Weights of a small GPT-style language model, trained from scratch on English Wikipedia.
Size: 4 heads of 64, MLP 1024 squared ReLU.
Architecture: no biases in attention or MLP, shifted keys, value embeddings, a smear gate.
Training: 526M tokens, 7659 steps.
Each number is 50 + 15 x the weight over its row's rms, rounded and kept within 0 to 99. Layers, rows and columns count from 0. The size before them is the row's rms in percent of the matrix's.

# down: layer 3 MLP down (transposed), 1024x256, rms 0.084, rows 576-586, columns 64-127
# up: layer 3 MLP up, 1024x256, rms 0.0874, rows 577-586, columns 64-127
down576 093:66 65 36 45 69 33 36 48 74 41 61 72 62 86 48 56 25 53 54 57 65 40 56 55 49 65 36 67 37 53 67 32 38 42 59 72 62 51 69 54 62 39 64 40 51 48 16 52 29 51 60 47 69 41 53 45 43 47 47 69 81 41 57 22
up577 094:64 54 90 31 44 56 42 54 64 46 58 57 67 44 69 49 47 59 62 47 38 48 57 54 22 52 60 40 48 59 32 71 60 60 49 74 41 66 40 57 25 49 33 37 52 42 21 58 46 50 65 25 60 71 33 40 54 36 52 74 40 71 43 84
down577 101:56 67 53 41 50 24 54 50 37 58 49 76 37 59 64 75 41 45 58 32 55 63 62 63 65 39 73 79 47 37 46 21 49 60 32 65 38 37 35 53 52 54 45 65 50 56 48 72 47 48 61 45 55 42 28 32 74 49 84 57 29 63 46 79
up578 100:45 57 39 13 60 65 21 68 57 52 71 39 55 36 65 57 49 39 23 48 61 54 53 43 37 73 61 45 46 45 30 48 71 51 44 52 57 76 77 51 32 50 43 21 69 50 41 51 33 24 26 50 46 68 59 67 61 55 63 36 53 47 44 65
down578 097:42 35 52 55 61 35 18 58 42 45 38 33 64 40 50 43 64 65 40 62 43 66 38 69 72 61 42 49 51 27 46 28 27 94 61 35 58 70 36 36 55 37 03 67 63 22 34 52 55 46 73 41 64 66 49 49 42 67 57 46 40 42 63 79
up579 099:82 76 57 57 42 63 58 50 46 53 47 50 59 55 65 37 48 32 42 52 40 61 51 46 50 38 78 00 65 32 65 52 72 50 35 51 30 43 66 62 33 55 46 51 65 29 51 74 53 75 28 51 60 52 54 64 53 43 14 73 39 23 52 66
down579 096:50 41 66 48 82 59 42 56 54 40 54 42 67 56 76 49 67 63 69 63 56 43 61 32 52 62 45 34 46 43 53 29 47 47 42 30 08 45 73 61 56 32 54 74 36 66 26 39 53 83 23 51 20 25 47 31 36 35 43 45 37 75 66 65
up580 105:67 63 43 69 41 72 16 75 54 72 55 78 35 54 91 38 48 53 84 70 45 47 64 50 36 51 40 49 40 60 39 63 79 44 37 57 31 66 43 61 63 38 47 57 28 76 42 37 61 46 54 30 51 51 70 67 68 69 59 26 44 66 58 67
down580 106:51 59 38 49 43 32 50 52 79 47 37 20 64 28 85 43 61 47 38 33 76 49 33 42 54 70 44 74 33 50 48 93 56 63 33 57 62 27 74 71 20 55 50 47 60 48 55 31 53 42 59 50 58 27 60 71 37 71 55 66 61 59 78 67
up581 102:61 65 22 52 57 64 47 71 36 67 39 78 45 43 34 55 52 46 56 68 26 42 51 57 79 66 79 37 66 35 40 21 41 55 56 46 44 55 56 52 76 55 43 47 58 46 28 50 77 48 20 80 27 47 51 66 32 39 43 37 62 49 55 53
down581 102:49 66 61 36 46 45 47 64 78 48 49 62 34 73 18 51 38 67 34 38 64 35 57 63 53 37 51 53 55 63 68 57 55 37 53 41 13 52 12 23 80 54 56 67 61 78 31 52 36 65 48 42 63 58 54 53 50 54 59 96 24 51 69 42
up582 115:37 41 34 55 74 50 61 56 18 27 63 58 54 48 63 81 53 45 67 46 50 05 55 52 56 48 28 19 44 50 54 29 33 65 64 80 54 61 60 63 55 48 55 60 43 26 35 25 64 53 47 40 39 66 46 56 71 53 19 54 53 78 40 65
down582 108:56 61 63 41 69 23 26 58 54 47 31 43 61 36 49 45 26 77 64 57 38 51 61 71 33 23 70 25 66 44 38 57 63 37 56 44 31 56 26 59 66 37 43 41 41 48 48 52 81 40 65 38 33 50 47 43 49 50 61 40 61 46 37 75
up583 098:73 75 70 39 58 77 50 47 61 68 31 54 64 50 38 55 48 00 75 53 49 63 91 61 46 52 63 33 78 63 46 71 56 55 29 76 52 20 42 76 64 35 31 46 75 58 67 37 45 60 39 63 46 80 30 42 56 69 41 65 51 62 66 65
down583 101:70 26 40 61 49 60 33 25 56 49 43 69 49 46 42 49 63 62 39 65 75 54 57 61 51 74 77 48 25 41 47 30 64 71 64 41 38 16 39 55 60 49 42 58 62 62 41 44 66 48 65 27 44 55 60 53 71 42 37 45 56 18 16 42
up584 096:57 72 32 26 84 44 55 51 33 71 58 34 65 77 45 52 34 40 50 58 20 33 82 61 56 59 50 39 36 15 62 58 71 43 64 55 58 62 56 60 44 50 53 37 41 45 51 61 53 54 53 88 43 82 47 76 65 19 49 51 47 45 50 57
down584 099:40 61 69 69 42 42 63 47 51 60 25 53 52 46 36 57 41 76 57 51 44 33 36 61 48 52 46 56 39 46 53 40 61 66 50 57 53 74 24 46 26 61 72 57 51 43 35 41 82 26 55 53 59 45 46 31 70 66 46 43 21 36 33 26
up585 098:51 34 39 49 53 67 30 37 29 40 46 54 50 43 57 34 67 54 55 77 67 44 60 47 52 53 45 30 59 69 20 66 80 51 82 58 19 48 68 51 29 59 41 36 29 48 53 56 29 64 51 54 59 50 51 63 48 41 42 88 58 57 43 59
down585 097:43 47 36 57 34 55 57 82 56 32 38 44 66 59 26 35 25 54 74 45 57 54 54 54 51 23 43 68 39 38 64 32 61 33 55 52 53 40 47 43 73 41 70 28 50 70 48 48 43 56 46 47 58 36 53 54 68 51 67 54 47 45 34 29
up586 107:43 66 66 60 78 52 47 60 36 52 61 53 63 69 46 91 26 29 60 59 70 51 71 55 65 50 27 29 65 47 83 31 42 51 38 46 55 57 61 46 42 41 70 43 56 51 35 50 71 51 35 39 50 63 30 56 55 36 46 46 55 44 44 61
down586 103:42 55 23 02 69 67 57 41 54 39 37 41 44 57 52 58 56 74 67 66 21 44 39 72 58 45 60 71 34 70 45 57 49 45 71 42 63 35 32 18 18 47 77 43 55 47 76 56 37 59 41 49 69 41 52 66 34 44 59 12 43 01 30 63